python train.py --n_layer=10 --d_model=192 --n_head=6 --n_kv_head=6 --head_dim=32 --d_mlp=768 --vocab_size=3543 --activation="swiglu" --norm="rmsnorm" --norm_place="pre" --norm_eps=1e-05 --positions="rope" --rope_base=10000.0 --rope_fraction=0.5 --qk_norm=true --attn_scale=0.296 --bias="all" --tie_embeddings="early" --parallel_block=false --extras=["some layers without attention", "local attention windows", "shifted keys", "value embeddings", "hashed n-gram embeddings", "an embedding shortcut", "skips across layers", "capped logits"] --init="normal" --init_std_qkv=0.018 --init_std_o=0.00403 --init_std_up=0.018 --init_std_down=0.00403 --optimizer="muon_variant" --lr=0.00439 --lr_mult_o=1.14 --beta1=0.95 --lr_head=0.00869 --grad_clip=2.0 --warmup_steps=104 --schedule="wsd" --decay_fraction=1.0 --decay_shape="linear" --final_lr_fraction=0.1 --batch_tokens=[16384, 32768, 49152] --seq_len=384 --doc_mask=true --train_tokens=206300000 --steps=6752 --dataset="wikipedia_en"
Each number is 500 + 40 x the weight over its row's rms, rounded and kept within 0 to 999. Layers, rows and columns count from 0. Numbers have three digits each. The size before them is the row's rms in percent of the matrix's.

# v: layer 6 attention value, 192x192, rms 0.232, rows 67-83, columns 0-191
# o: layer 6 attention output (transposed), 192x192, rms 0.247, rows 67-82, columns 0-191
v67 096:520530468522471468580550513529469453449493535536507497502525459534493486535467467553472536544476475557490526432537510514473567490454590454547549507548504433498473537470490502546485471536550523548415502502548462551437524510485484499518498576436524450523482435585517549463538546410598456485472505547521497475489497489477478453500473538516574455482441470450439488458460478547515466531459506470552454461516475522492511520470468562484525509529454610478512517462519497520429492508529521514500419481587495557506532514484499399517521479555518540483505522577444489443509483569507582566
o67 091:513520532464537495466420473472492500533512450464561457516450544521460485478483650513529504502508464444515546489503546429568524534480426444491459478503466528508575414443504503534595495435536496483520464541406471465495447496483466493476494487469530457538526496449503456601431510441535460589451477560487447503514511548478470522454522527487510440428470497585550535565488518485515470501539494500501434503543520517504530502518488519431518510522553501524508490521464539514529510445520538558583490528455541496502483493448469523425547506461479525505491491561602559516522464464548497474
v68 099:468463553515509534462462516385474488530550470468510483461507482559458497565513518570448522488501589456541495543517474483441507481466442469533466556520539497493447540486538481482454485468458466496488537541482475531487471427512545526543521509559467438517570493529469470495585475490468474588550501398546533484524492525465490483467447538522416514520544531513512507448484465473468521439575558498507498523478493518487441423522539496497443490561466545468521557516575486512542540467516447474495458450558480459522535434475467531473465510545516453566577437573419519514488530561414466510
o68 096:502512453487449471585508528483476468558472568465519425493551587522497568564451451494539549536511501481515451516450535444510502515486481512482524463528506465424528463495581488555541518534455448466556512437505461496531489489484394483493459592489542483495560467468537575433513521489508574475523545418522465557453472491464533417391416473516482530455545494529436590509504526432500506506454542504474483467484481526487473465479506452501498505510483514500523540464511516451538467564507494461544527458532515504547490503523549465458495549593498507539509490394481465478532547506450473470
v69 095:524524490505474494519493467522526484449461541451503543519528539501517487451466545458522515478419518511418476508481503536492467503497501480467432432510460481494472533499468625490541439449539503489431493470542452516519475532496423525448481567441524482447495491441448453536468553519480553475530516569425515493517495534580469551484427478481553470469475537414470465482421460510482588479448525452424494515508466491484510434447547535541500478497559457553509481478472548538560461466516485501500526492447566552564469521565570480539513466599472449499458544495453455502555521448519518426
o69 091:477497497552546563453439466468476429476490558505496493565522470534462487449496497473409461549527467466498502483467522463512487493529526543518480529511570508518485570577563588443517505465535441456522472496401453506467417513515493494535499411466528512452469529513438485481527563527482493491459561484516545421478500523550508520533511529475560472537474594481531546497507444567555549549537534502554534479499467466543529533548533494561520523496486486536591483507502511594484467424479491463463541474493617573527495505461529541498549438477500480452518509504530560475441548440505516498
v70 104:490486532496528563522536483541559495511440452438454462527491481529487523498536452468472507548573516489548469499480457486488506480526442488519518506542519484451544463421477471531570458521495434441528526537458449588512570521534433439506556490560476529462483485422545448496525526535502497560538592531492474416481510511492527522563534521543429458513540532495536401474549442516506540626440485512482573446501475478477501493491545470493501515506549502469527511479497553502582513505454551539587560462430469492488409486538485447518436434479465468485482520516478523527492552462507496450
o70 095:499528534540428490555459516447461499494484523518523495471564541478494498413447450483441520452527543508497520465515480516451481450485459511508529497522479471507454414483457490431479605506529533435517477483528495481561598516539530453534494603472469487477465555563522492470518552492469511482476587504487498577462485537549556481519563545524477483571506535467497501523549583463505512508527486545473573450482500526460435506490573533554472481476481410505536587484528496559438492443483542460424427518444520556452541540449470515477423497509503514460580462517543514484455470500503502544
v71 098:544557490544496438540501499452402479478481543506467522493471524505475444508516525524467527543418491472472517497533500462583499516502536490455558515480523463487481483463446493507488473544541545541435492468474482531466460494525481479544591542535428392497477522508440512522472485485591481532568472527507488561439531486493511517453455452483537497486550511492487528436510451495517481485563481543519417489496497502492525484473521548513499446509456507420455453483521583521450504481636527489550549493428482532492477506525490407550559427492504569508492505518445547575546514537466613559
o71 092:407522504493430522466470438480485510506489487494523475503539458454475493481460451517565490510531461505495537487544518445512583523427464483476545471457508448552523490542530578586457528514497481501451494522323465494484537473465499553568489495456529440523497445432536455522525428421531464516509502481475495526498549503472506463461500480445522473458469530519549586473502467527488513527453489493437454489494488479486588501549484501546523543565469492456478487492356547508468502540484489528510447524477476520510515503452508508459538572484486519436483485525480493490536371569521502479
v72 095:467535440532545508495542553559464492536536527489456487533468549527534571468444444576470538446502491536496456465520490469485494436524509483464528504507392474521569580508564552467539432504493438540533492509511475493475511515542423444536517483452525521464532506519483481503464533527461516488427548596461590476474458499450419585511490500478538587535444427455514555527496541524515526488481463476481523496510418525546522510467518513558510512522525450517516547493491491592464492468459506507424460500504498528425555574511502491496425535536458478433478469464401526470481476440529495495
o72 090:460485468459448495453517552496565498535529459520544542450553494550578472460498506529453406481587565449517422476525514514478498520449551560501461425527462538454571519535501465467526540450460461507513534463533483463504425504559493504502468482492500528442503542484503448588570602514535518536435505463549493442520494600581516509493485459513472469512525511569511499553586513543505504558591535555493506472545518472566525515433434512522490423449476582559526497454481500509468519473486524525517557537492536519524512480486511471505466501468512452502484475523493437490439440531501553496
v73 102:491471500467509463515513496545534440464395521485516499496422526517500396475488485537523446506513430522503550446490511523517441563495481533450593445517473525460455478550434522537507474471533420496482495492540479498442485505491474531431517424512491448567571454538457490528480519511485585462531478507538517446529536509440462491489540607499545446490405556499466454555476564464528511534548435506478499540560513484519533420523612489466538509513482513494458435463504498539492416551517512464514578506507494473504501450503488462540528470517509529499507594498458465507557485507453568501
o73 093:490491492569531438444487462558469367490529525554517537534528545489511494452480522477473467453495445515425504468477528464484519488493473527516528500499461454544442499548427508465471437432480510473588501506437468475540473493438553454499499509512557464495506489524481411564474520469485501474533508563520541511560580481486470480450500497509472543489451459499497615546467454504454586544512527491481472525474512462522480481533527532529483585563477465577495511445473477591503498534457507459511538484468539526549475500543605433497455480461520486451526529556467548516603496495504563457
v74 093:510468555429471443535550490502424546474567448477566521480508555510473578566508484508468529461508590451511534567608475393475513472457510473497465556495504474502509542546572437536521504502470458527524553499440427489453492489563550524457490507495504506528490531458509479453448493556461475493511550613455445461493460446534539568500534566534536517490558530526532502546489487534485467527536512512460460460470472455484568539487429551496466450531554478496491522507475518444497476547448514479567505515534534505533517516537468535494430547515530423482518499506463415455528553437486462483
o74 086:496510460425473522544483571451438506564519498517433540530531543464479488453512509470494491553450495516527443414487486476499496494555537495509437443503511534436502486458530520467485519529563506537468490421550511535456437529427437547516509541465431474531548576550485603456565502459535477483495544479481488461583477484502529544503563536463480466511427474479433516549447567467441536508454593604453481505528455478536458474500471513546550489512470561514516497569476460510453457497490538519523475502523404465493521514447515492558518521571537527517435534526506505491511517570446512538
v75 097:547468520469490493529499517554474544543429516565495435503519468510497552452429599490591486460539464474449546471481482466502499474484479502459463459459499521578435563496536492498520467488467575460527473557547516512506473521495425472428492500446553549524485485520501492478466488546477550453499571547523558513540484533527547470546530495466574425538434487501479463423405499564531493539423528518461483573519540492531510560494503545513513547535519549505449551478543457574540466462554485429412522494524543504409543531467503426541498463487486502525529545531556482520486505437519523475
o75 092:459530548538500486547469518464517453442470508550518490514529453518543478501575478572494531472511510478520557505483512435524509515511499513563479530529468506532502488559465457371490464457416464449570487487523444506585443521461529509495475435495488490493564524487514429528429469555492432468508449507553555488498553418522464557546515496464509572473459521498552554534477455484512523532535573502630550527487484465556502557514520486524456484536541525431504450543495493523388480478463463552474464494520525526554458483410524514520486494519447503494453498510519542465564418459510495456
v76 100:515511514533534475520492391537495526573505472440483478506464456525519471501493513418530524478587524539500463532476465503489495465458454520447552521546445552444567496465572588411445465483490470433541521508484442521523563504441436517493509438489545529457519551503550461502452472514488493474473527552436515476507450461508490426609490600500489480530483489431497486498528516527479447518547533541523570455469494441524413558504461443502506564463483475529581517523468531493492476497421554501448538447481455470505542460491545571519491495474531489511532523492441511505493564421504467533
o76 092:489525511525495479526580461465520516492466511454522520547536566481558491429557440478420497500516559435527481510517499509485497493484505475540485470516475488488532453508510451574492482559512487514548457565588501509490534466572500448471497470527470512486537517512500464515438552570490604412411525455549554406514502534501555506475508538519519479503514558508535479534516552531462556586512468528589500498469507467484517470540514521498428444542466456528501519539502541532458479568523491442477527468495434510468513452512440463592468473557553483570540435587509533561445516520492460576
v77 102:523563448509506473523556455558523470570498465532407519544538465502528489479428478455493478511496509513533536543406489512506511505498446534477489512550467474537530509485576442482469541533515604532636564507495462507547479554462494497442561522493519471436504501435476561427561464581502475531499506546494516446560503517533497421536527511515454445545495477484528492468522502591397458537519455445524529544471460545443404440499467488475486506514535434465482480528522472572443520545459560505449477490472498480526466475486509533524493475531487468483445478550544446547499472508524539503
o77 095:459429596539525561553558487502538542460553468486481469485497555595560519510513579478491532515557554529533493520471492537561458499529483473404452519506494554464535491543517526516445518467497505467540469524458518498514510478501527389488541527508492495535480505506518497545509597473506505478454537529557564454494507475467515497518515499501560519475502573512527431518493541522525507606505470511526586494544484546527475453489515515493489437483431450492482419433461481503528552483526527552483398456553415468464441419490465422501530434551539463493515520461484521518438449523464535526
v78 096:490518512506488468493537487476491521502593550534460449504529474500444552518486537532529447543497484442527456450489489519518550439539514512558452484568517495425524487490478534539402536421524527564487528571535547572547538526470491557500465478566487484461511515500462514501486471431453561491584498628515558531591503478560487546525503480490574503448507527502568597473478522525580529496562513475574476555488544512468429438488482504472537531525572503477480463445514548451487506523460474506528480533469577558485524516517538539542502499445470562458514521456542540519495465546532518468
o78 096:424511554481506583435508423509541508422490547430504451556525485460562498574558525545567496557528536495515549488501469484538518544562459529453474443513427476485540563516579512529528481483488533500478420572541547568522559580503492566559526499565551484497513548500484495527528547496521505497474506508498521516447552465480463473565465533487528539481484559452523507505506469524447507458448455491565466498506481511477544487427475512505527496514557504546476527496504484579574533537495445485551452462470526479487531479505464565526539470393485571496508590485581493547482466449477545517
v79 086:512428567418502605518462537468489446438488495452504542447462521519520531506489462582511555483462564474492520463451476461452491512477480482537436515477510538511444384517516460533557474463543462524456417498454487469453464434468547491557518553501481448481520503544530484478452410527494473427473473561525495510547584557540489575501517472458500559522517527475503471523473465541531492506532517490529462495449464472510471485497447488522535542494480415463475528514471450389518570489506582515543457562566455519542487496491499476475481517494491494511533592566451493450517504526512569522
o79 084:459513432507496399503473573437483577504454546548511575512595459472475477515515514480521476445483458503565456503532518506514469540570504499550465548485476522518491522516546552571489490510490509417408506470497477477502449501463450516492507556479484442467524540518464582514497529463426454537528562558492476499475446417511427459582458467491514521492497501546449543471548502483510468535437583428477501523550459488475442466501472527534508486516483437460448527484469518522523507542449512611457478450483468470542514500576491526409483490528503528476524517603576492492511524502536497507
v80 100:455589502550488514458508485519544601492475538527441460529540511499464509518483479463465463545541492528456472488516410481484484450490520563515499541508510502520478561527534498493619481543507500452467493495528489390562559474481450508461533549556394485473471496495518609509452510454428494514514521554486387487475477473535465526446503468498482503508462544503534472478541491544461494418525502524501500457519429449524452512540467448545431476517522464477484465581444482488520543501449536464599437443501445466482482546462509499478486636488467518525466520486513524495517492482527514484
o80 092:549529460522433533499498530521472578543467501494432422480542441444488482477470503593496521530550516478486459494546472505477459540526559542463578529519488513492544545479478486506479451526534523477501545533533494491456547501502452481534548477550545493497488574466567522551549459477501529472451595462469509496533413504403521473510531465413499522552474563537547456413504556541503471473478453431504496529437519542549475484504540421527486496484483560532533552532490568417525595492479494428520486483438468468550484474514510407475444456504526497514507501492501485503411504527470502421
v81 102:546509470487501483536494490455563492514553491508482425482534533514408543516476496459525461554495453478534458545378538517541486560518478541490477533497470519425433479509440564459484504640525477513458551460485489464588502484547491564459598484601493483487501538534511522529514522533459419557470538498500402424510476460516524578523535502462530529487495451433512416477516479517464477427495462468546550484527481531512450483552527522482471459488508498485501545521483547415568562470479495542488526532489508460511475524496516497544499537531526538440472529526486536426473513551528517528
o81 102:464527483516484584427471469466547487483477506484524448487521536443463548484479476467519613443497468596520516469520532541456497554507550468417495489474493427479475506497473440521487518533495491469491489482488468457574545521514439512500510520524491523455491478512544535514576508463466530426501543511513599461533486519525461406558528490475540521501548563494481474430513521479545523467509530526603435478432481474486486569524513444488502518470467542496508558592522520477515474497520584442475467388510497552422461471556542439443483551511543513498479572490558566449469500503489533493
v82 095:461615452519522542477533487499557438499547483549556526538554518500461559420514523525486448523488461479567552466460461519565502503515489491513437536478568495515475497531512500489473489487507535560425536515541444608512523466492453504513430485528530492491539493457478519507474435536529513541600478478460434462532522497566561448542482513428560476520434471459550506539479498623482459479553417497473473566436500496459504496496505553488454475533462472506493505476520552464522507464541562467595496517473523476486537553484548461501458582443429509496488469544498485535495503427528538481
o82 095:484530506549571501451481449395471493486489454523492529494467468515539471517458473532539474498533474504517447547514490574517496517534472519476501515593510447499509469450426559490420544487513533519509470491460526539497472549519479570505555545536513509513541551523517483484535477466428472452479517487533508457454476465472519485486474486463621508520484594482549440505476455530525441435507489478573502492592468504571556566545512520559561495507506464452443554513440502492568507509502483515519451444452464443489520542519478521458495502551525567455418453411526508555535460430534577565
v83 097:512434571513546558521451464508479501514608514564505387462530470485553517486448575558491479401579517554565485522466452506455546508519485497544514537505462504499594446563557438471485481488534501555512496477574480521533481511526470482493490489559528533479512482541479521450532503467472509562426480485464624520498486501512483558547406469534471524482566496600453516480478423519472446562479470505539485524518555476509537488421457453563490490495469548468496533516528489543496482526513435494494504503452446514512503447499512496542503468473524480521487565448440526449533463521521513542